{
  "n_layer": 15,
  "head_dim": 64,
  "positions": "learned",
  "optimizer": "soap_variant",
  "schedule": "wsd"
}
Each number is 128 + 24 x the weight over its row's rms, rounded and kept within 0 to 255. Layers, rows and columns count from 0. Numbers have three digits each. The size before them is the row's rms in percent of the matrix's.

# down: layer 3 MLP down (transposed), 896x224, rms 0.0996, rows 305-484, columns 0-31
# up: layer 3 MLP up, 896x224, rms 0.103, rows 306-485, columns 0-31
down305 103:143104157081138059122096122142111145129108105127110135170160111113100135108167094163142165095113
up306 090:133116173123134118155111135118131106137151154116160098163114153074149158111126145127126152127122
down306 081:133130101102121095101117122137122121115092091141060148083128092149105135114143109137159101104096
up307 113:091128102104107134119146137138100114083120174128209122163092106133127155166082140106088118132122
down307 124:113110094134130131102147163155144127144132122132136152111129087103115123154132121144116142115105
up308 104:092099126128118168114116114125113108092124142168114123146108127127148152141150151131104124122145
down308 111:152144133131117109124138149152157159133129114090171115133133114130078118121149113146137135130103
up309 098:106141096167143136151125116108136105144127102099163106168118133179132149164103152147139118129108
down309 099:157121172138075101097091127152131148131121115130106150107122149098114151142149156169141122148124
up310 113:172167118158167130155134080142112145107151149134118127133131105107191100135104121107112114133123
down310 105:063121115048129131122125143150138142170144134157170149104136142166073127078173136163127129127161
up311 103:143103177115142120132089123154126122095105102098137154112131159160150112103111130093120169188122
down311 108:138187157130158115154165099115139122128128127126103114123179148158115121105142104115146129151148
up312 093:132128134127174159116118156127133085096130109164143090125142109142124118170109135088128102131104
down312 110:134106108105123130159102076124152121137144153150121141113118127111158158119110070129090117133134
up313 107:103154123145097119160190075135111105111132124123140122135124084110115186114119132172111108120133
down313 107:111086074146094164153123121122111122118147144127130121094131140154121096150123086105184127140153
up314 098:117149093106127115146144131115091111116105191117170165137083093148160136140155138125106194071123
down314 094:120109103150100101105104118152149113121128153143103094142183130145085147122111126136146097147121
up315 109:092167139122115130118139135125130143127104161120092140144166096164165153114143153101122080113134
down315 108:134115180152125121113133161134116138150122111157115131102108158123137180146120115141126147113100
up316 110:113116105085102146102097110127140112152119124142123132113144107113099118106135172121168138104099
down316 116:141134127143108138179147187130116163154119149108140146121157140119135127100137132112105105119095
up317 088:111130100149140153111104137138116152148140165161142107130136119167114115123166171172134148122165
down317 101:126142123135132131164108117108156097115122063146131159147135116127122144143101138062075118099107
up318 093:122147130137113141127128124103124086138139165154134131168169075125115165166125132126170112120139
down318 104:153122125116155160124132159086118147122126110146111120097106134156123088151105120116101158147103
up319 098:132108100142134170094120120108124152097138109141152113146055169122146158122118122086150147164131
down319 090:164149140137102102163119139142151098143123138111111113107185123132075136132149138152121094085111
up320 110:142128120081103107096130145119100121137151169126154101113098136171132148086154094091144147101130
down320 101:102094143143127126150180139157151117118106112112121135114150120129122111141125133159110132137142
up321 106:124136092135129143129115114122157136112090110132142159129124120149140152111122143132125114114149
down321 100:131136143155129123179162095114141117124121174150122113161149120088066153163135094163117127109122
up322 101:148141099110123122133061184101113134080096177125115108109140134142134110149180122140102134069090
down322 098:085152128124143160090159108120166146172152121101092153152121122134115120093139133133130158169138
up323 097:155145109135113124104099117153086151131142117104124137077098123126094144155102098100096154158123
down323 100:108114142150122104135174134077114149141101116130116112102162099151118118111118156122138151183135
up324 096:143144100137112157082135134111120117080157116119118152142091136114159142097144133127145168121114
down324 085:116098133133134105165098107139155131149098146144158119109151101145109116140152129110122094130159
up325 083:097136166089146160101146110156111104146141128151154146116117151114142144123121126149112143138133
down325 084:119157080199112104152096132113132146136107135124091144187121121137103094147114135132152130116150
up326 114:109094157113108147154111111124072157138099147141107102164125122143133149139135105160083109141120
down326 090:129171103159123113086116134139157126123131112108153143099129142132085113109133149136178145117137
up327 107:116079122153083084137125146123138119130151145120138148136098101150088143117166152068164126134121
down327 098:123183179109160114135137131117097162126120143160127125112148181108141088132136101117115136120139
up328 097:110149122150186129115083099115161106158140111118085133176109138150113143122126136116150138130147
down328 093:165112143139087151146119146126142135089114136117116078068138145114115127134090095142111103108112
up329 103:090156130139118099128167143128101120109149110126116165128160129170091138125100108133126115158124
down329 094:146092155150145132108110098112135104157119153104103084163136106132146124158139145114126120110098
up330 103:134099103104172140120115077106062119130130141100149187129132095123141143142148121106133130142099
down330 096:081148127152143115140121171143158153130128102144083070110113134145084120127162141132155126131152
up331 099:104166113131152131127159156089103151067112090107105115109114147188099128161123084137113142161145
down331 096:154114138122134134107103135158159129185135131156137137138195150110145125106105165109130112081135
up332 088:163120140102104104117128124133105138141145090162176155097125156135101148106108097122108135152116
down332 086:078137116141128150150103126133130127111125209122070094169121107159152128104124119163129134089112
up333 073:120093121080102085118150146124150149125133127152134154159160123162141147120152142070155123115129
down333 082:141122095164103108160099144141139138108127154154152108115116129115123110099129155141104142107093
up334 095:153098114161157101136098102132138140124129156132133135140102172091055128123096119112118076144117
down334 106:076110097107125176118151112150117124119092086154122121146130093116115137143102132093089122095121
up335 098:125125139100172135115112145154148141110138138117112109108140121137111109157157102113132163141131
down335 102:122153153165087155148143129096160138149102097137148174110134126118131156141132134159114095134090
up336 094:164147107114127125143105114121117143114148197152173131179109150147145121119140125117121135133127
down336 098:118091135145137128137120153140148129127117100123145085089142089127096134128107109139114150114128
up337 101:130140114110187128137119084121157125120126131168129137098113065138126155126074136094092114172115
down337 099:135160118127094126135114133173137106128139139128141109144117130113087122165104166132158101122151
up338 112:150102142106079120090109121102103111105113136131137130133114137182123087105130108140102120168113
down338 096:139163085115130116167133160126150138179134161131117150115130127074143167108132159126176135081117
up339 093:120137065073132120096084156128138119112112147157087147131123112120164117116144174116126108091147
down339 102:103149177122127139098116114105143094101117093146137111118154152106140109132082138150162112114154
up340 111:153116115094146142146099153121107144117139141117145130117181130161119090124150109145096093105146
down340 111:084111143150097114134164149167186142128118127128100108156112129140170172131131105081125147144130
up341 089:123132129096120130143115172129106121103134144171083108113101120173109118122108132126068103142118
down341 097:128154099123125139134156104159146137122154089112119128150126151090167124147158132126153128150134
up342 076:116119127150123138150147116148093134135105151110170118117125136119112078117116120129150155075119
down342 078:124120154124127130139093167114128121101185125124151088149088103131143197122103149088153101153138
up343 098:135115095101202082120125100145090130140133143124133106097107156140164109131149103140144128110108
down343 090:131110156123080167139136141109141134112120121115138153134189123101098105137120125099129117158139
up344 114:141066116130150103125143098122125148148180153171122142139099086128142100079096133086156141121126
down344 129:135141139109175098165132136188148131140097127125142145086160120125087144120148137132177129126135
up345 100:152145111129152102141142101090139125134141140158133111109087149089104148144117152137124084142138
down345 110:114108113152110143122135111105119156131128101120143146170147118136134104133119130078107151171160
up346 115:136093094095087117094163138125123125157135129102094148156130099156110148059146107133136171125102
down346 107:097126173152131115174098138143153134097085114168163119105143164134143126175069167122129103119152
up347 100:090149110152176146146108086144147146156109131129114157096147137163110138107142135139135099124122
down347 098:141119134137166148118159133073112142114121126068135099132162141122134112106124104119154151124137
up348 087:116136122151091127118118121108145125096157110134085126144159094157140126111113122134122078154140
down348 105:083165140120156120106140115127156131139145128140097103132116133104144110115110173106075144156114
up349 099:168165093148098128101075096132107136140125145131148139116130150144151149137129160085118142115106
down349 102:149110146117140150129185175099107158123112089122132107135146112138114132108144117102112115122089
up350 095:140166121153112116137142193114093155125109128137147116150147131136120135102176121086106111128116
down350 096:115138104116090170121112101071128097136113124114134131129142131129137147168127120068159125116133
up351 110:153094167149110146149163121079118126188161182134132098106150121133127146125092122151117137128166
down351 102:137161158136160129128103155156130127104094106092118121160139098130113102144192139133128131097146
up352 103:135121113135130111122160103128115143088104145122144112110111090121121152149137120128076124112137
down352 111:145130100134163127134101122087141099132155127150069126126131155102091166160137137130117141138131
up353 105:093136117080094141147146130135138156127158139135109113119134134097134121116141143138133105135129
down353 092:150133131160142116103124141096087089112109130125129144148092134141105133104103110110115112108125
up354 104:076156126068125157094148164143133169127089112096133139099113132151114087135131110165114143134106
down354 101:151098121153114103137149100108138115151139124157157110145171183100152151138110146125126120111126
up355 097:135146102152111112158142131108134105136142138132126118147141104122119134107135108123166133087143
down355 099:171131142161152122157094132130113113111090110118125143105096136142083144144147114154084167126127
up356 112:156101160139121146116156111119121153097147129143137074135088152131094138142157134110130160147160
down356 109:121109131166137134173105138131120114144158145128114101151125101114140136133100182153147150047120
up357 107:165120070133138090096139165101110112134087127152184155155126110146158108115140142072111148112120
down357 107:086124142119115156128111073141083099126114101121141142151131153124107147096125113175120131153134
up358 110:153092148141125114108123154117139126178122166107121122144109153161093088134108132130082126151132
down358 101:122142143093135131099144107155121134123134108186138180130110120067201138107147134107150116131159
up359 092:164128167133176121109109091153121160117084080108115103117193108141135114106144158084123166118139
down359 087:118123076148138148133133142122094094125136173167153154138081141127135135150128103126129144152121
up360 106:103089143092129086118145134126146130162104119100127128111113141131095174135127110139150104075097
down360 102:102146122188118154139116126170128135097164130127171072155152128167102122113124125134095125103163
up361 105:089094131204130156115070057122141074097153133105101099137077123106116134169127142103124143132128
down361 110:117133115135179120148119080119158162116143141104166152162118126146154141087160123132117134129142
up362 075:089145090124084151101132168131087149136132134172175166145104131130184145143149107156108116093121
down362 075:145087142125138119143154103149142140145151156125086105118185152116080107092092170126169131165154
up363 085:138136104114149121061152133144146129141117144149106147118111128095115192141172084138153151102138
down363 087:144113114104102085157103130142111139114149099088141112115142167107171086095063162130135110129121
up364 107:111131126117171145150079143163144146141154112088125066115108105150139132154114149141146099154123
down364 103:167129126124068106110170091120108121134108110152134182129142125119133156103157128124102120094145
up365 103:136156088123106132102141145091124134111174150160131146134148158123133143094111131108113085124148
down365 115:114126119133156124123105100109143134146102150154140126179133119130115132094100099158107143134119
up366 103:125127144114076113122109113157137132090093133140163120122135137163135124140116143161157144122134
down366 093:122105105142167173118126117119147125142152131134076105113071128107126124129156089089102107133127
up367 102:118151110133124138138139126130130171124130107115144165132124098145149166091137131143134170133163
down367 094:135106144122148089125147122127127113140138170123163115109134118162086116154145108130142134129100
up368 101:134126122101089139145170130103122146113171133141167101155157117166127166148134104087134105132111
down368 099:088112131172119112091133143108101144152111139148153166113108132152103124118139113121133144111133
up369 089:103139137176130139150153124138104126105139100143090133138163153171116112117092139167079092160118
down369 095:114126105115117123121126147106181157127120107130100137125068095132164124102107143108162117121152
up370 105:131117113134119128143114124129143161115136123106132107085112099139134153126104138106161170088110
down370 102:106100121142152145105155132146146087147124136140141138151136148120161098133126126120131123138146
up371 113:139151097098125145172116108149134125157133133123116136106156111109154128117089134149112123121163
down371 112:170141121124145143136086143132121151134164170144146130135140123120111164110144138142133086128128
up372 107:120142120119120125127087127105124134123091108101139151121119132118133133126107115157099110109108
down372 108:123133108131153176111183137106125108130168126133154148114095127124132139119152126114137162103144
up373 104:099113112159113195067083113114140170123108097117157090138119161158128128102154137147126104101133
down373 105:136138104068118107118157081180123143129127137135097127126116125117105143120112112099110118158140
up374 105:144152137093121109091138172123152124094128133120136115150156176145151110196100149068142140137132
down374 109:132149122181176098103134161110131148128103131139125144108134106105134187118161124134155124119108
up375 097:110132153181129122101134163120175145169087145140100111131147109099155190127161131147149122104128
down375 094:159152130099104123208119078118104104084157127078153093113094174134089115138137132136120152153107
up376 096:115142111136125154113105093104122091140136151156147138146151128127143163161173116130124121128169
down376 127:105116116115097115122109127121136107134141163147141169118100124089150153118162124066144127119129
up377 074:131074122136149126096164136107117088069115150152123137115141143151152147132100140094160131106148
down377 079:118163145132074122123116127151167142173170130126145109112097110117100158127111128101111153133142
up378 122:119127112125104133143109128114119098128140150140093088120158106127134097113110172151147132118146
down378 107:169130144122131145144105166148113137109114089117154147118128163145077144152133123099129140131096
up379 100:116103121106168107165100130101151121101144118150160136109115124115127103157116166127119109117096
down379 093:123168120159094169130166129152098121114108120114076133152119135177114160120144090123135121134172
up380 097:124114127113115126107116154078139102097148121160114156110163154121133150151112148117139119125136
down380 091:130184123142114152118143159183103101144131127132136100154130122125095112138153115141119130112133
up381 094:129099168170122178059160094133141179107115144146149106134089135117096100131107139109129141155145
down381 095:139156107112107110142101181109117127124134121143105140142151160158134143110098156114127176111154
up382 114:109151092166141133138099118094102135158084160175088166098148071181106172111141175113125162133159
down382 120:121104161123153125131097084162110147142116128156144150077113125132134114119145103096151144155124
up383 101:103119150123130172123096086130100158092159144149099098149142161138093152149124145117109148100120
down383 100:129116108125119123097147137138130103125102121134151145108088106127131139115106125154139104162140
up384 089:117122095122135140101110156138159171136095111116082122089125143150167139165128170131158080116100
down384 094:139180139091132112132149101138129113125121151149147114131160211094131113134104114108084161133140
up385 119:101088138100097143134158138102089172144147128088143176163095142109091110096120127120146085108154
down385 125:129138088092109146146130105143140128099126117146124127107081116079117145142133133123165125135116
up386 101:093126148137167099175156125091092152181098134119159174125120153140094160124143125134100146144139
down386 106:123131115158117149146123163137113116138131146097157085129089140123128125133120133093096160095118
up387 081:135106164107114131144141096131117117129114078078142105093136043099172131138128135101145120160118
down387 084:097118161150102090157140131156070103117161140096118110130139092140129157136127140118136119123150
up388 101:161153131118137112124126115125096124128086087172112120152105127129159145114153181167131162153142
down388 089:117108098178117148102089107137134125124152183118141149139137108139121125155097085105142101113130
up389 098:129089143113154126170112076135126109090187090096124150161103165092103136079138146166151091093129
down389 099:130137109160141113143101119130140085114134164138131145161133105129171141112148166129197117094144
up390 107:153149092121085172082101078120117137143110135137082135079133145136160067096131118143165118140133
down390 094:130142143145138099142081172147142136089172151114164141158138143110098193147100161159089136110119
up391 110:168125128115095139117096155130152136133107082117134092102160154142141121098097138121117080095105
down391 106:160128115147120099108136117127144157158121174128073158149159130145133112096140152136128151142112
up392 109:109164095159097129048188143107092148123096140166132115129135111160097094147132113108163147156162
down392 111:132128164149112089133148105112122093116094134095122093170164139160122145118102114154140097126141
up393 101:148129136168144062109077120153133095114113149102120114167136132106104125121159154115128115138135
down393 104:163132130129137116089171148154134117111137168138165146105091091174139131158144075114121109105119
up394 112:119124147147142073085117121118132113116128174118123151107169126114153171168119130089138112123132
down394 112:159170126156117115141139092142179143137074114126141128169097183104123094147170153138137144110115
up395 113:132185105114102147094125124166134144137115158124127137124107138131131119146127072134176107107087
down395 101:130097147141150126160116120115131138102136119108134119114189108089106141113136177101092149135130
up396 104:160141158107101120142118117137105140123148168156147158155184097154139136129144123150149148160131
down396 118:171166142108167131163139149177133077138154118133148118076124138160113115123128126139115124111140
up397 096:141129167126131113119061068130136120150116112140143134123172160123109089142109110134111091155164
down397 096:150131067147140131143144169131120125124134103090105107105057149140116156140124146135149093105115
up398 107:127114127116129104139098123117133108126148165145096144151116140123126140067140115103139123139160
down398 107:131140140141121121124127155115165127110096099154124089079123126112113092189103176131127135126109
up399 125:126101093088130139159110125145088125145121149064127170121137127174158146142132119153115114083157
down399 110:113120169164149136107150144103128159124112107150141116121120097108090165163103097091154155161088
up400 112:116138154155102119148171139079156099121133166121147161119134129140112155120153129129119113154156
down400 107:131094094133129147098119135133129166128124125140149105130111140151174119137099117132128183120103
up401 077:102166144082132144132120122132115119133115077155124134101134079129158139088124139097129120133110
down401 077:181109130143100117150098150111160131177113173097124128142094178139139092170090123127140107142120
up402 099:130104125126115084132150117134152151131118119170146130143095125151149136135087118183096112127135
down402 105:089076146130112133140150125137121105144138118150081143083144135159122121129149124142164148130127
up403 097:074103156089182105107132135145117138139147111133109094122162166150125078117087150149147114143123
down403 092:155117074156075119144122102116144109122075100121146160126080080138156150138170112110114153131118
up404 109:083105134133116148168066119135120116143132100108154138129133131073145131152132109159101113158114
down404 110:145137136157120157138163141171103132128116165179090115134104138125128127110118156133145144106125
up405 096:126074129101131143131100160119142169149121167161099102128124127114121123157147156100130127132161
down405 105:141141132170127141080125147162137156137131108126078129113097107107103133163115144160171145150153
up406 105:124070149136153117145120166099144120077124103144130102137120092159124102133129111125124091102125
down406 103:128132128100111149127098138117098136118125140137069139151176143125150086084094129124127130119113
up407 115:160143105158105121154126128160121130116125141150158146101106095106156126168100111073119122168115
down407 112:075127144128134166145132126103119110137108089140122107110127174157171159142152132110133122130112
up408 089:147119096125119138186133141172102138117164137128131105119119127133100091109128074092177136118116
down408 084:148116155133127112051128111090128127096111132111104146144116162094157144166126155163101125146123
up409 098:147139156106095120137141139135093143178129136154114113114126094115122114131168135116125140077103
down409 103:173125123119160116146125098167114184105161087116141132105131147104108134134145114161182093090119
up410 115:138139122074146147145116146136117107137121134168156078136104088106152129085160138116139159105111
down410 123:145172123152104114127141137113128137127093136156108141085150135092103120171169135148150139081099
up411 097:062107109141101145099179164118101137122142160092105086130127153155130134158088092087123118133128
down411 101:151157148153124158134141147114152141119125138123122088145114092166073128145162166134132097101138
up412 102:122089070106121108141132103077132076119153129118145172137149146148124128138136115142127110128133
down412 092:146162130118132112118126166134135147155126118097115110122137091118153160101096158110173119121121
up413 103:120155121132180134144155121100136126086063112150104136144160123119138145103140154121135102123119
down413 095:137123105111081148080127141143141101169162149134130100076125162118100143151153115126141157130140
up414 101:138139097155141175103121114129133113121153141117161123101154119135146145118115131124161134108106
down414 092:128106184103146101166127147143103123108124136165094113137104134100112112111117126145131135123154
up415 103:147093122098107152131114135135099151087094151114124157147121121115120137133158153102118138166092
down415 119:133130093075150143121047121179126089124112106129123116137096115098101131128099205128120120100092
up416 087:165104181106141102199109105149122101130128096105134113161127139151167130122135159139142099092107
down416 084:084140091158101157069157164119094172130141149151113147106125112122094136121102097127124146171114
up417 097:101088134145109121129138116160099079111119105110141111133098109086137162157155113125156157107109
down417 094:191134074092147178128130171116157146166165179108099103194174080161131111119133173121094134159124
up418 111:101110090118120128114131108113142108132151122141106123155142164138151169099137149103130128076121
down418 118:127161142148139168116107105110143134097134160151126122127130123086114107163111138128082120109141
up419 090:112126118101115112108078095135134100132075129120137107132145175165094139074148115118161111170110
down419 083:160128123162120131162210175130149133112166118126092179088140104110143130183094107138090156101134
up420 096:132150107147105096149108182149118115080102145132125138138101175135123120095117121102102130127108
down420 090:140107144102132109097146086151129154158110113152149127103138120092117149159118155131173127138140
up421 077:069138138108144130115158110150156108109159112155107085105126101125123145140114152099127117146147
down421 086:146065107121124127093131155165137104146150120140197192126145120115110106153157169115115165183126
up422 095:152142140113152122115139154130135143134161127151115138119124126121137135090055132111144152169170
down422 102:130119109146160119121158144166115095119143125147114120118148147122074155122123117149090123131156
up423 092:148123115103205113153117131131161141113105125129112169108127144112136163128133126135096124137093
down423 090:160130144172121140109124110123120120119209122142129108153127136153097110137139131103172140143121
up424 091:136094115137150123111087096153164140107124103137142132075088140105129129149131097124144157165150
down424 097:126142087142165111119161122155114131140151142108118133100128141162125163149151122145138101120168
up425 066:137143119156114151127162153108087139129111138105113169137128113106085102167123135164143121107111
down425 066:138126100123135137152123128178144131111144143151125088126132134132137140098148178128113146129130
up426 110:067147137144139183132142192127148147105139079136143112146136135145143142127112146090110133144153
down426 105:154100099132140108169104112105111156078112127120125138132147128159136094159139115124111129111141
up427 108:081083080131137124155130147128120164171096144140137166146106090205108151133145100101113134165132
down427 124:094146106140148123110103124167119128154152144104095125103152132137113170123153090096158133108189
up428 093:118130145155168150076152121082128130160117120126154118145184093167107123071138132122115192141153
down428 105:165169164152112096140071133135134106146157090175137111168145096098179102116163122128161118166138
up429 113:147115142098136147106146135095113092139085140106116194152176146112117141115131118110078078133119
down429 111:128093119118088108144111110139135105136161107149155159132160124153123121169126115141116155092081
up430 085:149144130123116120113123119128121142131139127104162098103124130125144114150089106102144090146131
down430 094:147115098134130118072145118086142129134131098113134123167160176160128135132170130116126155152135
up431 080:123093129168136135134169150130128133141116133146127112111131084147155148109150111079148116109151
down431 083:155197162112120121111117151090156097132166136144109162120132131181173103113120179148155121126107
up432 100:156119106139100099129156144118110094148122176135170125088136123100127108150143145171176115106155
down432 102:110105159124187106134088118141139128131150158112156104128145085166084143142074159120178118111157
up433 103:124144147146195155132131135089146144120091178136111152148144081129139132152117161103108148145177
down433 114:143129119128110100135104130140141127132167125145134123162134111123169127130123150149085156128114
up434 101:116061102136125141107105089089149149154103109121113102155137124099136116129136136140130128109134
down434 106:085115141105133165102128146159078083158127142141133114138065184163103095084112114131105123125152
up435 080:117061109150121140092126104107082118113099130109151113124106144138150108137164091126153122137182
down435 081:130171164094140118199130121160184133152145118107112142146138123100127143119091136126132126116105
up436 105:124116109110131121093094148155141144120129118143144146133113165145134128151122058126138113132110
down436 098:132128113140105125150152103086135121142121164129109103123143119125115135078103201131130144122107
up437 079:132105068111118130132100105131174111107114117092109133079117103119140088112124116110156121071110
down437 100:133139135132099130117106090159131122103133112130130134069143124095149106118129110139094156104118
up438 119:138134145140122120140118102132104087115119122116149095180116160142114088168125149136102101147096
down438 100:121127122092128120128144160119167159109137094181134171095149111129135168085148107141164159125132
up439 103:118100157120136099097138140139132101112151131140098111159113181054145175138141125150126131104131
down439 098:123144155120120160169171123136104158144099141143156113089145109170098121154146120100136110131098
up440 103:141129086110124118129134150146137095113162183114136092077132138105110100158142110139167111117107
down440 103:132157132124153127136147099095108147163156091123175167119105110155147131080143110104116137111167
up441 092:132152126138137146136128171119089150091124148134156172163119143106096106094142137192170104093132
down441 083:145110111155117101140095089134147127155121126118123089107150114151141124190137122091087171129110
up442 109:178138136132152122093117128127108124118115148107133141148130138139130098150144096130119168135132
down442 106:105127111100105127131141154123133116124088111076131180134126105121140168077149125122129127141092
up443 098:108126175128136140126139150157127107161128101109146145133138103141143117101147073097143143087128
down443 094:150131114123127111138137118115145135076119158162107106179141135095098125178134159162130105147168
up444 106:161086107066103107118103121106125122111151145139160127118127114122091128128168101128131152065140
down444 105:152134139144117089163117112140172138084140139082120113163110117130160109090121130129095151111091
up445 118:090154149125124145101147158179125172126121146126166139171139148148087147133114161137115129199125
down445 115:110124054136115121138123116095121124165147110148128156113113118101132071100127107143132095092127
up446 091:112092127076120155143150136120094073125117116123158139143157084144122108163141136099118097114130
down446 100:154129093177132131106148146150129153141095119119123113140157129104118112115122115124104108162136
up447 095:129100142169109140141126115153137107161162135116107109104155113115087119132156153113144149134108
down447 103:110110102130117141112130110121148103131130092140129136108107162130209139127106146089127096156119
up448 087:166145106115120155106119137111118104138093133148120134095117138154108179145112093128185110127128
down448 079:099103149110146077130145119128142140118144116132134126149128114112153084102130152147073128134112
up449 124:138071146113161110158100156105119133152121137138116149122131139098118057097137169130126104095163
down449 110:117153098145164123141150124139125149127105131155152121113153128101110159135135144085152099148126
up450 114:121118112129115064098107122147105137131095114114117111119144146094133151144144155145117124114129
down450 112:137120133156150148108154168144126135119127106105147116105125143124129096101133135092113102122143
up451 078:111137150165166117152099112135180128092108124121153128169159105146116156135098140125075148099128
down451 085:138132150121105145143126123094113131119157158151101143081107174086102120115156083124120127130115
up452 102:128131146162128135098174125088122107090124090145165145177114139127121153091129152123115139158133
down452 102:144102131153117114129107114156130137177124178141125114095161122120135093165118137141125090125134
up453 095:129092126118102094131093118164130089178126141129124163120170101142142108131109151099149112155139
down453 090:130127087143176121140154159147113142083124133095155146151113143103100137100130114172128129152131
up454 079:128085083161091114136173116138120122172123165129184148180122103118107151141143161126113135092094
down454 078:128133139086115164135111150140149127081168138142112105105126117086099120128143093077159159114105
up455 097:139120137080119119128152085141106110115089107119141105116151093136134134058141123093119157149138
down455 098:122122159171133119116119198109109134114129137153107131104102117128095118166146157097113109096150
up456 103:131139137109148102156145136171092128082123128164099104127132090123116120124119118097141114142138
down456 094:142128132155106144081172082136118138130113121102168098173132149125146145168151140119073118098122
up457 099:094137167181126110127143111133109093131118128131154135120117136131090083119145106155161138120143
down457 111:184141123172154093150175104138102148138107157117184123097125139117128114127105171130124114102191
up458 103:114117140132065118103130125131121134118111146146128137064132100117105100118126170085119127127134
down458 101:184159107135154123172098141134154136135138101142165153062153138143115093127162091115118160117118
up459 096:156095107136110117160124145163146122136164126141179140118150100128164097143098086118074125125091
down459 110:098154139149150131142122165127101131126130090141149159103123083150124131100126134109127139103148
up460 102:158108158156162119120155154115121156106136095137111120114121100137130134124151165099125145155140
down460 097:082152113110110129128133114143119112158152162113163125128171165134156106138111111162144127161157
up461 107:139090152143088131160071127112144108146148157140159147177166119126137159105168131092104135094108
down461 111:140145134162147094143156151154105161120127131085118103135121141124153091107073096126108128141131
up462 103:120143136152112126114140170146164148161126089144092145135134136124164099080139179087112111109133
down462 104:134134089174114133094121160135092081103123125119156108156114127150086123140089147154141123111131
up463 078:156105107137112157071108110132142113134122129170179115150109071134121094152098172106145098106117
down463 083:082121168144163109125112154158145163139111153104110124099136125100173129143180097137145129163129
up464 111:110129174112164151100122154127122124104096151115140183134121093144152096074144132162145147153112
down464 103:145113097153087112169157123134132135095125093148093060132117157117113144176099124099119101139141
up465 091:126110114127173111148121132119121143150115140151141066103073149135160093126082087127129118127137
down465 095:156157129133078111081133116112101105099111130135130114158159108152132163137132149156135110171144
up466 070:138122110130112145129113158124125169127083102120083090078146064156133113129093131143144122084141
down466 081:066135167109141136158076129127095098122138126152147153159137115164103108099107135119092153121114
up467 119:085086108099125150085172140126126146107155103109149135119169077141140149151152135067106145127100
down467 105:133150086120120102140126118142122110133119144107095120133112160143082149096130114139148101120160
up468 091:134130149179148102187098117152145096126156111119158121151150093125120139129142133139106108123167
down468 098:142138135151137124125119132112112150128150129112179117106158126110093125079097107102147121125097
up469 102:122140112141120161119162108111165115099127127124157164166096093122147135123126137155148150137092
down469 106:109153132081124134112115130149135125125111104139106128128155109124107112122126095134085106100143
up470 124:115100105108120141107092137073129114093083057100099107145131157163105150106114121143138124124172
down470 113:168150125144163135127138100144131083145130123161109092151133106095151133167114089137127156163132
up471 111:124104120141127137119124123103081137187109156150152107121124076155143142136142147139157116131178
down471 102:127130141144134122153156141162182134130133097146138151167142143143162071081128154139092129091060
up472 107:072137122122118089126083101098112114126087129097170145109154189123112086132117067112131120205134
down472 101:176128119137121150184156191148162117104163135142130150133164095105141169135138130113129127054138
up473 142:106093123161145185165170118099114100112133085166178108152115177151117141095111111098107149170107
down473 133:121108164123141199110153104115112125152132086137111137128167157132161162112133077089131161166116
up474 099:132131151145124086128151115137106153164086145168156142155152112150093175127161132100100131081158
down474 103:135132145110145117152104131110157093132159125124140139161138185110128158133118092128124113115131
up475 104:147111150153159143141083146126119115152092096150147110141128117142112118131114116106125106105115
down475 101:127101144112116135095151131157140114112172120113151134114127106109163151128127115134145131090116
up476 110:115138063096075085123107127140121114144119186165134121141119131157145129106127130168137153091092
down476 100:164110153157136161113149131135094147084161140101125109114099108136097124169111130132138131118157
up477 106:113151209113137162115116141160075130114154165145167127122120131138172103142117119130109109165085
down477 109:145154124095153154150177144101133150140144099102093134110153117120079135158124109124143132089150
up478 097:140123099148105147171095092131126147162132153128119182181160129140140141110147147102118147102137
down478 094:116147163135105125154173149145105134130130100106107146138111125142059123158148119113133143144138
up479 094:119116175100118090119143098108130124077151130153154145142171171109134109109099095113120089149118
down479 100:132133128135148103151124109151141186140138128122130111121087113116124115123153101157142114146110
up480 095:078137140145123142104108175122147137096134112128111143120125132122179115121096146154127130116099
down480 090:159110122125117108144174096145100125158108130140160104126152088145098142133130104123115145139117
up481 101:091092116151103155141168148146110141101125153141148166096138134111139106141118132076113139141133
down481 093:175158142129124122119100109133108124104138131133097084151105096152104125131127175173151127096135
up482 105:119108150141127167093151165085150145128133106120126098137152203163122137181084152114116104129118
down482 099:136138101117111089149107130184095130135111149150120160141113098084128135141167102137103141071094
up483 102:147136154095114096096148134131100079107125141141071109121127159115191171127150144130157138106114
down483 102:125169102123153187147099114098145119159129146120140136170114115121104113135133088159088154132164
up484 090:154134128130118159158135108187128113166160109091114106144161146098070157108168108098124127119170
down484 106:093132156125145105095125157090103125102130119117123130144105122114135111100069117141149133140110
up485 106:159143154089119132095108130066131107115128134167124093133151172098134154106133106143122144089085